From a checkpoint of a small transformer trained on Wikipedia: 29M parameters, no biases in attention or MLP.
Each number is 200 + 30 x the weight over the matrix's rms, rounded and kept within 0 to 999. Layers, rows and columns count from 0.

# up: layer 10 MLP up, 1024x384, rms 0.0968, rows 338-361, columns 96-191
# down: layer 10 MLP down (transposed), 1024x384, rms 0.09, rows 338-361, columns 96-191
# gate: layer 10 MLP gate, 1024x384, rms 0.093, rows 339-362, columns 96-191
up338,195,169,234,184,158,178,225,240,175,206,250,170,189,211,205,146,204,227,231,219,217,157,294,239,224,182,162,265,174,249,203,144,186,207,176,216,194,182,164,200,198,219,181,206,176,216,256,183,205,222,215,233,208,220,183,192,162,246,160,203,165,188,197,205,172,201,195,241,212,264,207,164,180,212,188,217,215,206,149,218,217,235,183,160,199,164,281,217,163,181,233,215,180,207,170,178
down338,205,179,235,177,279,155,223,183,180,149,225,215,216,166,146,137,244,206,183,219,227,154,217,193,201,203,203,204,217,221,188,186,143,224,204,212,195,218,171,170,157,155,164,208,175,166,255,217,219,182,209,258,231,188,225,215,225,179,164,144,195,243,192,198,197,199,142,207,213,218,153,225,234,176,221,192,198,196,217,227,206,177,195,192,252,223,210,222,252,226,162,197,236,215,157,232
gate339,145,225,188,227,211,212,209,189,154,252,239,135,192,233,173,207,171,203,169,238,238,198,166,194,187,193,209,171,202,170,165,238,196,176,236,209,238,192,187,251,188,202,223,163,219,165,197,186,148,194,214,168,263,214,174,173,184,234,232,167,220,157,185,179,185,219,181,210,251,158,219,193,211,204,231,141,207,224,169,157,172,151,227,220,125,202,187,178,179,183,168,212,184,220,233,262
up339,231,248,210,223,226,198,192,137,223,182,186,245,211,212,207,226,151,170,207,203,217,251,204,196,220,201,139,173,183,237,213,172,168,177,271,179,205,188,180,196,208,191,220,178,175,226,150,160,167,196,214,191,221,195,190,171,193,193,284,203,150,250,215,194,255,159,176,208,197,147,224,197,176,213,244,176,201,235,219,228,225,180,175,177,198,183,220,173,229,148,197,200,190,207,212,174
down339,207,180,191,173,201,187,164,197,209,232,227,218,188,187,170,198,210,226,179,197,214,142,202,210,204,208,169,199,214,242,203,161,201,247,200,244,194,195,200,202,213,175,215,253,227,224,248,211,224,171,169,154,137,183,213,215,222,234,168,230,251,123,232,173,167,162,199,220,246,192,221,192,230,203,179,183,187,189,195,190,202,172,239,226,191,224,159,198,234,247,206,233,191,211,163,198
gate340,159,171,252,168,202,215,191,196,196,190,182,211,207,206,208,180,160,172,277,182,173,200,248,244,205,149,154,179,192,194,166,238,168,168,232,210,203,189,198,196,167,207,229,209,199,195,251,264,229,196,248,231,193,230,189,220,182,192,182,143,186,203,232,220,229,210,215,197,201,147,186,202,149,244,194,184,192,221,224,191,186,235,203,212,204,261,182,245,219,186,198,202,189,202,187,190
up340,167,245,183,214,214,206,227,237,171,233,173,185,156,210,217,245,158,228,209,180,157,231,221,251,230,190,202,172,183,188,192,174,194,233,237,221,199,191,195,210,154,160,162,164,269,239,160,201,139,208,229,207,192,198,192,203,207,172,230,237,151,259,223,229,191,198,182,175,190,224,164,225,186,219,207,184,168,171,270,201,304,222,172,213,235,226,205,205,142,240,186,238,205,255,266,185
down340,194,154,268,230,182,226,191,188,214,206,182,226,234,245,178,251,202,200,197,218,247,132,235,242,226,206,191,152,205,155,169,195,212,188,229,200,194,218,196,240,253,187,195,213,230,147,182,183,190,150,177,205,195,188,244,172,185,189,212,214,216,182,192,235,167,220,201,225,198,192,173,201,265,202,153,142,201,241,149,162,177,262,186,145,195,208,133,188,154,228,198,209,197,231,200,275
gate341,178,172,138,167,217,206,247,204,210,202,189,202,171,248,185,146,165,222,180,198,225,155,210,217,258,162,227,184,196,192,195,191,251,201,199,234,181,139,150,184,199,191,157,147,186,205,167,202,172,206,186,249,148,193,215,176,174,197,174,138,190,254,199,208,206,171,235,267,146,181,190,234,221,168,220,206,206,216,195,180,186,224,202,234,181,165,200,210,209,205,176,207,194,186,122,201
up341,203,202,206,190,233,184,182,232,220,169,159,162,228,226,230,203,149,168,186,192,213,112,214,210,222,179,177,211,149,153,186,193,229,198,177,199,251,202,194,140,230,149,157,168,228,237,204,181,288,198,132,224,146,204,188,191,154,162,178,172,252,216,227,225,212,211,187,172,203,206,182,199,250,153,152,176,215,224,235,163,181,199,234,191,178,196,216,174,220,234,186,155,218,161,155,182
down341,226,226,169,232,248,202,247,193,161,180,175,214,175,244,215,202,210,245,167,198,170,196,213,147,208,148,157,230,197,213,191,226,223,167,168,198,183,193,162,201,199,224,218,156,211,207,150,201,215,216,149,228,199,266,231,222,206,194,233,211,236,202,205,191,183,186,172,196,208,194,203,213,194,185,218,207,205,204,229,193,225,214,194,151,194,180,262,219,215,259,180,172,149,196,158,186
gate342,223,226,198,180,222,175,150,183,150,214,197,224,217,171,172,151,221,183,194,179,155,183,199,156,194,125,191,226,178,246,194,228,205,223,176,182,205,202,220,223,100,170,174,146,209,237,174,217,194,184,114,191,177,176,215,215,199,210,219,241,211,208,153,178,216,203,192,168,228,185,189,202,215,198,203,238,211,192,177,192,179,202,205,158,190,199,163,203,207,198,171,253,188,219,173,236
up342,213,223,191,167,227,142,186,141,212,177,127,229,189,227,227,210,177,213,214,187,192,191,181,199,175,220,127,202,146,166,203,195,217,145,283,194,188,221,203,219,176,165,208,266,187,135,226,194,175,204,188,219,217,206,226,174,184,207,190,227,168,250,208,207,189,171,213,195,208,194,228,160,140,171,210,187,177,156,198,225,230,199,181,223,154,182,202,177,225,233,184,177,194,125,158,174
down342,161,227,141,210,165,205,212,204,214,220,171,203,231,206,214,215,207,263,203,179,223,158,195,237,188,180,183,163,169,132,215,220,205,156,229,210,237,212,204,152,232,177,199,213,185,227,185,148,214,223,209,233,175,205,218,278,177,233,194,202,186,257,219,188,186,193,198,205,217,178,226,164,218,173,200,218,276,173,205,203,245,227,194,251,202,203,167,237,204,182,135,166,225,211,212,229
gate343,203,164,226,213,206,184,157,153,208,227,197,233,225,217,223,208,145,190,196,162,214,216,193,178,141,224,171,258,203,252,207,176,177,201,235,198,211,164,107,192,222,169,205,212,247,181,190,212,196,200,233,182,223,176,162,218,188,222,239,200,197,179,174,235,173,231,184,207,188,162,155,197,164,210,185,247,206,209,210,203,213,180,211,225,180,176,227,193,162,155,191,201,214,116,143,198
up343,249,240,199,145,233,210,173,265,225,210,197,206,230,228,195,283,160,207,238,166,203,167,182,203,212,223,176,193,203,223,195,199,225,240,258,213,210,139,191,191,165,183,217,194,171,226,239,261,203,188,173,227,212,206,180,195,205,216,175,205,182,206,200,211,175,197,199,196,165,210,217,221,204,229,156,219,225,174,222,190,262,203,210,205,167,204,184,247,217,285,195,209,200,190,212,194
down343,228,161,194,184,204,230,188,207,249,212,215,186,220,155,188,193,235,216,208,203,187,191,219,203,208,186,155,229,212,227,174,245,231,199,189,187,203,220,203,208,179,143,193,192,184,201,179,223,216,187,261,222,220,175,253,149,169,251,180,169,229,191,199,177,155,256,201,199,169,224,193,197,193,189,213,209,182,162,246,210,165,128,214,226,155,160,223,216,235,166,186,171,172,207,203,183
gate344,199,219,184,258,193,192,187,200,173,235,242,195,205,209,230,275,197,226,129,153,204,216,218,128,235,170,246,209,258,216,248,152,180,210,210,196,197,240,206,268,194,227,156,187,222,225,184,153,210,265,215,213,195,180,195,163,160,186,167,163,215,202,259,226,240,232,174,179,206,208,225,175,218,201,191,167,248,287,178,175,187,172,226,190,208,184,205,211,185,205,224,187,201,167,234,144
up344,200,195,205,206,185,226,206,248,222,229,171,150,198,202,198,165,158,220,196,198,211,160,169,203,155,162,195,218,216,196,183,209,217,238,197,207,264,239,206,214,184,202,192,217,156,223,205,198,186,169,211,145,217,180,210,191,227,180,214,147,247,187,272,185,174,200,229,237,168,290,239,117,231,203,234,184,178,147,200,201,162,216,193,219,224,136,276,162,216,178,125,170,211,194,190,143
down344,201,192,200,202,245,225,199,218,185,201,194,164,174,184,231,178,181,230,165,190,253,126,230,236,196,210,247,230,219,223,219,214,179,165,200,192,238,184,269,172,141,183,233,156,214,188,173,228,140,196,244,174,205,177,262,202,226,154,222,171,204,183,204,191,234,199,197,206,193,191,189,144,231,209,215,180,209,159,135,183,152,169,180,222,214,220,253,176,227,210,189,177,220,175,235,155
gate345,257,158,166,207,253,240,187,172,179,196,173,165,166,232,182,182,150,187,109,223,241,244,217,159,214,194,163,175,125,200,210,175,227,217,138,250,205,144,232,163,191,236,196,172,186,199,230,198,235,194,203,180,192,194,179,196,129,179,200,209,222,215,185,195,172,249,168,220,193,203,207,221,181,250,178,199,218,198,202,172,204,249,219,193,159,231,237,213,201,148,222,189,274,197,186,218
up345,175,180,206,169,239,149,239,156,194,161,202,231,215,245,208,194,207,209,243,180,219,155,208,110,189,242,184,287,204,213,145,211,196,251,167,192,195,191,219,186,195,177,175,190,154,164,248,223,166,162,185,208,257,170,228,192,188,159,214,167,209,177,247,134,136,215,208,235,213,218,206,198,198,187,218,187,176,193,187,185,210,184,219,203,147,148,176,226,180,209,181,176,189,200,176,225
down345,240,190,226,220,207,212,238,194,231,185,232,153,255,196,235,226,201,202,234,200,157,235,180,226,197,214,169,122,205,191,206,199,177,244,225,202,190,165,147,219,244,259,194,198,161,212,153,234,214,225,232,219,177,192,219,202,204,209,183,164,194,184,204,205,212,196,201,204,228,187,178,225,244,196,213,204,185,237,184,191,234,207,158,211,229,222,234,209,246,148,191,198,158,221,174,184
gate346,227,217,200,175,197,209,197,187,210,156,235,199,241,195,209,203,193,137,210,201,186,120,176,183,195,182,146,191,180,220,203,209,256,200,143,243,210,174,141,171,166,207,199,190,197,234,216,234,150,127,212,227,249,236,163,132,254,147,219,179,182,213,207,195,204,154,162,187,156,181,199,212,224,194,223,185,191,199,250,191,203,209,239,203,230,223,240,230,274,171,269,198,234,211,213,227
up346,241,190,202,191,264,214,214,209,230,187,236,230,200,217,257,181,171,172,243,194,199,229,192,237,164,206,150,207,177,249,250,141,214,207,220,222,252,192,236,198,182,216,200,210,223,209,243,183,173,193,205,252,181,159,208,203,144,238,215,208,237,197,237,217,135,225,252,181,170,154,151,204,190,163,267,214,160,186,204,173,229,193,232,158,203,270,159,188,200,196,245,182,186,207,198,175
down346,201,202,250,213,237,149,231,226,196,227,181,194,227,225,137,194,191,204,167,209,192,201,235,250,194,110,110,207,181,189,195,222,194,202,217,213,246,229,281,216,181,213,217,250,160,169,206,201,181,221,220,234,174,168,187,213,188,182,219,204,217,251,206,242,219,205,189,212,217,198,234,161,198,171,228,142,181,193,214,235,208,188,205,186,244,248,181,109,245,174,220,229,195,247,162,199
gate347,199,174,163,175,189,183,242,238,183,185,177,196,246,199,175,234,188,207,178,229,195,240,174,208,174,272,229,168,196,211,189,209,194,240,210,213,216,185,187,210,259,230,181,205,249,170,214,220,188,234,223,214,188,209,174,230,204,235,134,239,152,188,156,223,233,225,187,215,183,225,211,171,197,177,172,192,232,234,207,165,194,245,221,240,161,235,221,233,202,209,183,204,179,181,223,166
up347,175,221,195,184,236,220,233,219,151,148,202,171,156,198,200,225,268,243,197,214,196,181,246,204,201,215,267,240,214,189,216,144,229,190,172,165,193,213,189,229,198,211,204,155,225,207,182,182,175,239,234,219,225,241,166,217,185,229,186,256,193,215,162,193,220,254,218,181,205,202,214,191,204,204,223,221,237,181,153,199,213,197,203,156,190,227,168,196,176,214,206,175,214,151,215,188
down347,180,236,218,218,215,170,249,203,204,234,212,203,233,217,258,212,176,148,207,205,234,154,160,197,212,181,175,187,182,220,222,179,237,230,208,215,191,183,187,145,258,236,240,213,228,161,156,150,200,218,211,213,179,141,170,180,213,123,226,208,180,144,202,204,226,176,186,208,167,196,195,216,228,241,175,167,212,182,169,206,135,187,280,158,228,213,220,184,233,212,188,210,203,160,209,183
gate348,216,178,194,148,256,213,191,154,248,279,196,197,193,189,230,220,214,198,180,211,246,257,247,167,224,268,233,226,166,213,221,187,251,198,174,168,216,221,235,170,204,184,197,224,170,182,239,210,167,207,194,201,183,201,169,173,236,172,199,213,182,167,162,184,227,185,226,232,204,175,234,190,232,205,180,187,186,199,166,282,237,170,152,185,218,207,199,201,172,276,210,207,196,203,142,145
up348,179,200,217,209,197,195,199,174,211,158,209,226,187,125,138,196,187,189,194,231,220,231,172,211,169,244,130,201,203,219,234,188,212,211,234,162,180,202,149,221,129,246,136,187,191,206,179,244,203,211,136,185,162,202,255,198,207,183,208,192,193,207,220,139,212,202,192,243,230,238,177,178,189,204,182,201,195,245,182,195,193,192,209,226,214,186,232,220,185,171,208,200,256,181,177,204
down348,158,209,164,216,174,182,251,173,264,180,223,219,141,204,195,218,152,143,228,201,227,186,214,201,196,213,213,217,198,196,167,185,196,252,169,204,196,182,267,175,192,262,237,286,200,159,206,182,201,226,193,164,194,150,199,222,172,240,179,164,174,261,206,197,163,211,223,190,191,169,210,239,185,218,191,202,157,187,191,214,143,210,235,186,181,190,239,223,161,159,194,244,199,189,234,211
gate349,276,171,163,196,245,235,223,247,216,211,186,225,208,180,250,201,179,219,170,235,255,183,195,210,192,223,239,255,166,236,225,203,195,200,223,185,190,204,208,194,208,183,284,219,125,187,173,229,170,203,201,201,230,281,171,244,234,170,182,183,177,214,179,241,242,223,274,187,201,227,176,233,200,195,186,178,167,218,187,196,228,234,218,231,152,228,214,163,217,184,223,155,193,216,196,209
up349,232,233,202,228,169,205,196,187,158,149,194,208,174,177,241,207,218,236,263,157,196,176,175,194,192,203,248,219,151,184,248,209,209,210,221,118,191,229,242,237,233,240,171,198,213,172,270,270,223,212,155,202,209,162,208,236,188,241,210,211,183,220,218,192,201,201,210,215,244,230,198,172,220,198,266,189,187,189,239,143,202,226,176,216,220,199,234,230,193,164,231,227,208,244,181,224
down349,207,226,234,166,210,181,233,226,183,226,205,233,153,233,258,121,210,218,256,187,249,183,187,198,161,174,154,183,203,161,258,240,204,211,194,211,219,231,233,198,189,208,217,208,254,186,225,176,200,178,251,221,213,156,203,193,187,239,204,121,168,253,195,151,184,239,236,191,222,203,169,206,200,197,197,258,184,133,130,189,163,248,214,161,230,129,132,221,177,190,179,210,210,178,206,226
gate350,207,210,194,172,254,230,227,219,185,265,127,192,216,200,228,172,189,187,237,217,167,178,175,243,154,208,161,149,223,193,209,213,224,202,185,201,218,203,204,223,158,201,218,147,174,253,116,147,215,194,193,225,175,226,246,202,189,176,242,193,205,210,195,185,234,195,232,211,223,254,177,276,167,247,200,213,265,204,218,249,244,159,161,204,230,180,196,194,171,271,221,246,190,235,240,239
up350,170,175,179,231,230,207,204,275,181,173,151,187,231,237,191,179,144,194,252,251,204,215,174,244,220,252,172,151,204,166,214,136,167,225,176,225,171,208,193,229,206,172,194,161,202,220,225,194,194,210,155,180,178,196,175,202,220,220,185,251,220,240,210,189,244,247,215,259,196,178,213,184,187,134,201,183,191,211,250,187,198,200,163,172,258,181,253,187,146,196,190,199,143,217,259,207
down350,185,215,175,211,225,212,165,211,179,187,206,234,180,226,195,200,227,252,157,201,234,195,210,165,210,131,228,189,175,178,227,167,189,142,190,168,173,168,227,176,216,194,200,225,238,188,221,171,195,204,192,201,219,180,160,211,254,245,221,196,179,227,183,216,171,217,178,258,256,182,224,244,177,160,183,222,177,216,227,218,202,178,170,195,202,207,200,198,205,142,229,213,205,149,216,211
gate351,163,222,184,237,210,185,226,208,155,234,237,152,191,194,191,201,148,169,173,177,138,188,162,252,203,185,173,207,232,188,173,133,224,250,221,254,218,216,176,212,212,214,243,198,270,212,184,140,218,184,204,177,196,215,197,196,197,168,145,178,152,203,219,168,199,210,154,156,210,241,195,179,191,237,166,258,195,207,208,220,190,201,182,166,186,204,162,205,185,216,212,213,179,164,181,222
up351,194,218,178,196,208,166,209,218,223,142,158,148,173,213,216,200,173,168,216,158,183,154,233,204,169,224,243,189,177,217,210,174,171,165,210,230,176,237,204,203,222,178,186,236,154,247,182,194,196,219,123,188,175,230,194,195,111,215,201,220,212,155,172,190,135,193,223,184,259,240,221,215,208,214,184,169,218,206,211,159,223,152,155,186,235,131,193,195,191,202,219,206,188,119,150,182
down351,156,248,251,161,245,164,205,208,184,153,239,243,215,213,192,209,236,217,236,188,208,175,217,177,194,211,198,188,213,275,244,206,230,205,185,251,212,240,225,194,228,124,192,198,218,167,233,195,181,254,253,221,229,219,215,180,161,172,187,206,175,227,173,153,160,218,235,174,165,206,154,214,201,188,279,234,215,229,236,198,260,155,219,212,155,195,194,245,214,231,203,168,230,175,192,203
gate352,168,141,229,208,138,232,212,257,233,238,190,196,246,227,226,192,168,161,161,213,210,223,158,203,200,251,245,249,243,210,199,205,222,218,209,242,186,186,165,140,200,141,204,186,184,147,208,207,231,195,200,190,217,206,165,197,236,156,189,173,178,212,230,152,226,176,212,221,235,212,169,225,215,202,234,248,203,171,223,248,192,242,171,171,211,174,182,289,186,184,169,148,194,149,147,163
up352,186,208,215,168,216,160,224,202,206,244,222,223,220,220,212,243,206,171,186,172,210,164,195,160,118,252,195,206,165,194,190,227,243,193,218,190,127,171,174,219,199,177,230,144,200,196,148,200,214,162,220,221,141,190,215,165,217,182,201,183,200,163,175,201,246,237,196,195,233,213,204,231,194,228,183,201,169,223,216,184,206,195,197,167,204,198,226,151,131,180,225,208,182,172,165,215
down352,203,208,206,199,207,194,201,213,171,181,170,256,235,208,212,178,220,226,128,137,244,216,218,236,212,175,213,196,167,175,165,188,211,148,189,206,247,227,170,180,159,172,190,160,186,222,250,214,188,236,187,217,191,252,210,220,189,178,208,209,204,212,172,193,157,133,184,213,198,207,238,228,167,178,204,200,253,231,170,176,236,201,215,183,182,189,195,162,237,199,202,166,255,229,188,202
gate353,225,177,178,190,159,206,198,181,179,187,193,188,204,228,215,147,197,242,139,229,193,137,181,158,212,215,199,212,167,240,208,195,177,162,200,201,185,234,238,144,189,216,201,191,211,202,223,292,168,236,214,226,219,215,214,159,184,109,145,211,184,195,214,220,201,208,160,215,148,205,239,228,174,263,203,200,244,235,230,174,158,182,160,189,225,173,172,260,220,246,171,201,172,212,197,201
up353,181,223,206,166,207,205,239,190,238,197,215,199,197,142,186,181,230,140,203,251,238,217,221,215,187,257,219,213,203,190,99,211,182,134,186,230,192,198,163,206,154,199,237,199,196,223,192,198,171,225,239,197,169,247,264,158,231,188,205,227,191,236,212,143,209,249,185,249,200,234,135,233,200,237,141,230,143,145,237,228,251,241,235,200,129,234,199,178,183,144,185,216,230,207,206,225
down353,190,211,153,200,252,240,250,189,183,216,173,226,225,244,224,181,231,188,238,192,218,185,229,204,168,234,157,210,196,235,163,262,177,198,185,259,185,202,216,153,184,231,220,221,190,175,191,208,190,218,183,211,182,186,214,207,274,222,236,161,235,177,219,175,163,215,185,158,161,239,217,252,203,209,253,204,233,191,253,137,173,206,229,174,178,204,221,264,191,190,214,206,198,222,160,213
gate354,184,209,220,197,167,188,190,146,206,203,171,189,208,147,158,178,166,184,212,224,156,175,205,267,206,181,185,179,182,213,249,238,167,174,228,133,201,207,179,191,202,232,221,209,216,170,231,219,172,195,194,214,221,221,209,263,221,200,269,143,193,211,215,200,226,246,228,242,264,174,219,196,192,205,196,256,224,191,179,187,208,194,162,184,161,187,274,246,198,188,251,190,258,203,219,272
up354,214,153,270,244,186,210,202,231,177,214,174,245,183,189,137,184,205,168,211,187,196,227,233,129,198,209,242,217,248,239,180,264,204,202,150,209,171,213,158,163,218,196,213,177,205,192,226,267,193,199,192,165,175,195,180,211,206,166,219,222,236,216,217,223,222,230,212,211,227,231,205,199,217,180,267,195,232,212,225,174,162,204,174,212,144,179,227,144,239,185,235,209,201,248,191,195
down354,211,193,183,218,172,212,169,225,249,179,234,182,199,180,210,224,204,182,165,208,222,204,212,198,232,225,183,213,213,166,187,184,202,182,206,182,206,204,189,206,183,171,170,208,189,172,172,161,201,180,173,271,238,137,186,187,183,156,215,170,200,263,187,200,150,196,195,211,200,174,208,160,245,173,240,193,123,220,199,185,216,196,199,215,216,195,188,234,184,231,169,164,151,182,187,205
gate355,179,221,205,221,207,253,228,197,207,209,200,203,194,208,200,200,169,169,218,192,159,202,187,164,183,182,232,202,215,208,221,178,217,207,176,170,190,142,217,178,223,179,202,241,185,198,195,163,228,182,235,144,234,221,195,152,155,219,177,232,177,189,187,300,205,227,178,240,194,221,166,229,177,182,234,212,207,209,232,193,156,220,212,238,184,201,198,172,181,163,193,212,182,176,153,158
up355,191,225,204,205,204,198,271,158,197,172,214,184,234,187,174,189,230,181,111,218,217,247,166,221,234,236,207,197,205,166,161,183,175,191,160,225,215,162,198,151,220,178,172,218,187,165,184,149,211,181,204,220,227,193,245,210,167,262,180,237,202,167,201,229,172,224,135,176,175,142,159,151,156,207,177,175,198,209,219,175,178,176,199,199,142,224,178,233,160,143,207,178,181,204,166,225
down355,194,162,175,198,166,197,264,216,165,180,237,196,164,174,215,213,174,197,165,160,138,229,155,241,231,167,210,273,170,185,182,129,177,215,179,265,217,209,181,225,252,223,229,232,204,186,205,137,195,233,166,187,214,259,218,219,200,223,196,181,136,187,198,306,202,261,174,215,233,201,209,199,189,173,170,273,222,183,204,199,192,200,165,183,171,152,201,180,220,218,213,199,189,172,210,174
gate356,214,175,206,215,192,231,250,206,204,182,196,194,252,235,168,211,225,193,225,186,221,166,174,208,229,208,178,194,205,172,236,206,192,181,202,218,216,222,197,214,148,172,214,179,113,255,174,225,156,213,160,145,205,237,250,240,136,210,228,210,173,233,155,196,189,197,213,179,175,242,183,184,245,214,246,210,229,251,202,159,211,171,242,178,263,188,225,179,179,180,161,211,157,202,191,199
up356,200,262,214,212,228,155,163,145,236,201,222,198,203,173,262,136,196,147,235,228,146,202,169,182,198,182,266,194,168,235,215,203,211,196,222,205,245,169,231,161,239,163,200,168,271,193,159,171,227,195,197,220,167,200,196,228,234,233,144,185,200,178,225,203,222,236,192,226,179,188,213,190,126,156,290,183,205,222,130,226,230,230,153,158,234,200,222,204,157,211,178,159,191,233,201,181
down356,217,221,208,193,178,206,166,243,163,293,263,226,177,283,188,232,221,203,234,246,156,147,228,211,244,227,179,204,175,209,230,249,194,211,215,220,223,152,200,242,218,218,199,238,174,207,253,187,194,202,200,181,214,163,224,175,185,178,185,250,158,173,214,205,160,222,238,210,185,162,220,147,207,220,236,194,198,213,199,236,209,236,211,184,195,227,190,169,169,262,225,167,197,225,244,229
gate357,230,151,211,256,210,186,168,185,190,206,187,198,171,220,231,243,206,209,230,227,184,200,247,188,188,154,186,269,143,188,168,210,203,216,245,204,225,214,257,196,179,170,266,216,206,160,121,231,201,181,184,247,253,196,208,214,115,217,186,197,203,204,230,250,186,194,165,235,171,173,240,189,244,205,248,171,234,191,252,193,243,203,222,247,165,186,166,179,229,204,192,241,217,165,231,213
up357,182,195,97,220,171,160,197,172,270,192,198,194,173,181,219,263,237,188,180,158,259,176,213,196,173,227,180,162,177,204,268,199,210,173,194,188,172,240,173,234,200,202,177,194,162,185,195,225,191,160,177,202,181,181,221,140,221,170,159,151,219,225,198,188,193,210,228,196,177,212,208,175,160,195,205,200,169,183,183,251,263,215,219,226,193,171,214,164,200,214,212,244,190,236,227,196
down357,186,206,231,212,244,176,170,196,214,180,227,162,196,190,183,194,178,193,209,193,167,206,266,262,216,186,179,190,232,188,256,183,228,179,215,190,187,237,228,174,185,218,178,182,163,141,219,233,165,211,164,221,204,181,169,198,214,220,178,218,216,204,198,164,213,149,197,207,197,181,222,163,220,183,232,206,198,220,187,204,236,185,215,201,155,175,154,216,259,199,222,188,236,247,187,191
gate358,187,247,194,212,191,236,176,213,248,206,191,245,263,247,183,161,152,142,201,209,189,229,205,223,231,188,206,251,156,201,190,226,214,222,199,178,175,222,193,191,197,223,208,217,201,245,128,156,180,151,219,220,217,173,220,198,204,201,204,239,212,193,257,189,177,207,215,226,216,187,193,227,161,189,198,167,184,211,219,210,220,256,168,268,195,195,190,201,183,148,192,264,231,155,173,258
up358,207,245,256,209,177,205,158,242,281,231,189,230,140,153,227,122,212,196,200,167,210,196,206,241,262,213,204,204,214,240,164,198,206,234,242,197,193,207,226,205,216,208,222,143,160,234,168,200,189,203,206,180,198,221,201,164,224,267,148,107,223,196,167,196,191,172,197,210,217,201,220,220,197,174,201,234,217,170,184,194,188,170,280,174,213,216,183,165,222,195,178,178,210,111,202,168
down358,206,266,180,180,206,248,159,187,199,211,199,227,196,175,154,194,205,206,214,199,165,212,224,204,231,198,236,241,186,241,156,172,198,183,237,153,196,213,154,229,222,210,255,196,194,234,198,156,199,181,213,227,236,192,229,203,213,225,256,220,199,213,211,194,202,259,225,184,248,190,222,206,232,174,137,172,147,241,222,182,165,168,228,192,156,214,222,168,197,161,219,209,195,178,206,182
gate359,217,205,201,233,222,196,233,210,215,181,215,170,214,217,198,273,139,258,181,185,206,171,246,248,196,199,212,183,189,177,236,159,207,209,154,232,163,190,209,247,198,143,223,196,315,162,192,200,189,207,199,217,179,162,268,213,224,153,218,189,189,187,206,145,218,193,201,211,207,266,177,165,236,158,153,265,187,217,207,227,186,181,229,195,133,167,173,217,140,154,215,182,220,162,169,226
up359,185,207,263,242,223,213,202,198,219,194,202,157,171,211,245,192,223,172,180,215,242,187,217,193,217,211,226,177,211,164,236,228,171,202,197,152,242,207,223,164,203,229,220,244,194,180,298,181,197,220,271,166,175,218,191,188,195,217,176,199,170,191,222,150,202,131,168,215,188,208,208,185,144,232,212,168,191,180,230,210,173,228,157,205,233,224,195,216,271,219,207,212,157,192,145,174
down359,175,171,222,194,217,175,214,151,223,176,188,252,202,236,203,154,234,188,195,209,176,167,191,182,203,169,197,224,198,164,211,211,234,226,227,177,171,222,197,192,245,193,236,242,142,179,262,184,155,172,232,142,217,210,187,182,194,217,201,184,157,170,191,197,188,167,172,223,181,187,190,168,233,234,183,183,178,237,182,291,165,223,206,197,195,181,197,234,246,233,147,189,91,180,233,149
gate360,243,212,196,180,225,236,210,218,162,188,205,191,214,155,175,168,237,256,230,228,227,186,206,144,229,175,251,230,162,239,188,185,147,229,258,196,183,228,206,211,243,191,184,202,132,171,211,203,205,167,207,239,183,198,206,237,173,215,208,228,173,176,192,258,194,206,194,233,219,235,218,236,217,228,186,217,222,185,168,217,194,197,229,179,225,219,251,211,224,166,240,224,198,257,250,211
up360,151,155,241,190,252,225,278,225,202,202,186,237,254,225,224,162,178,191,235,182,255,204,241,237,213,214,220,166,180,161,152,217,172,181,201,213,172,199,180,215,185,185,176,217,222,197,191,184,231,194,224,225,181,203,223,217,156,178,183,187,175,200,198,241,227,197,232,220,176,252,253,192,245,164,246,248,229,178,174,200,287,146,192,187,256,195,155,191,172,175,157,157,205,192,231,235
down360,243,202,151,216,211,205,179,190,190,227,166,203,146,134,202,197,244,131,242,172,209,172,226,198,245,207,190,252,167,199,188,208,223,211,254,166,179,214,215,178,260,202,171,199,190,202,203,185,238,197,198,233,235,194,263,239,184,224,162,228,200,181,131,265,188,184,194,182,122,199,259,225,239,175,222,168,227,201,227,225,191,238,169,225,173,202,192,216,181,220,182,176,179,200,207,181
gate361,176,163,159,210,175,206,223,201,191,221,205,211,213,193,198,207,160,206,227,243,212,163,177,199,174,168,192,183,177,207,198,190,176,203,262,251,214,154,190,150,193,187,231,215,168,209,213,243,155,181,254,163,158,271,203,200,154,196,160,210,223,234,209,174,163,161,226,215,221,184,251,219,163,199,195,185,269,209,196,222,268,137,202,217,196,189,253,183,253,200,193,200,238,177,174,140
up361,231,194,226,174,206,185,187,149,177,186,228,177,254,207,160,257,153,203,147,184,223,231,195,190,232,180,187,123,200,216,164,223,203,240,225,185,174,244,223,172,217,247,216,219,164,238,224,242,185,191,240,242,219,182,201,221,191,231,168,203,222,226,184,222,220,179,196,223,235,171,217,180,161,245,206,211,278,235,179,175,214,166,169,157,170,205,160,190,202,187,203,210,221,174,218,228
down361,132,222,235,172,200,192,217,161,185,201,166,167,193,186,191,198,225,216,213,198,171,233,214,141,231,216,153,225,181,163,217,208,213,250,185,182,240,199,164,168,182,205,216,250,221,185,204,212,179,201,167,211,243,206,246,193,208,241,203,192,206,195,182,162,158,190,220,275,238,301,200,234,172,165,176,214,163,144,195,170,199,235,237,206,202,210,161,179,127,196,211,213,190,192,205,194
gate362,188,196,170,218,215,210,192,221,163,192,204,140,167,162,198,180,116,222,182,196,233,280,208,266,200,210,187,225,185,216,203,195,209,202,177,158,220,181,184,200,217,104,165,210,244,210,211,163,242,247,200,195,198,225,149,213,174,225,118,183,183,223,198,140,249,171,197,191,196,225,172,276,193,228,190,211,159,231,208,158,222,214,208,215,216,129,268,133,237,155,190,178,241,180,158,244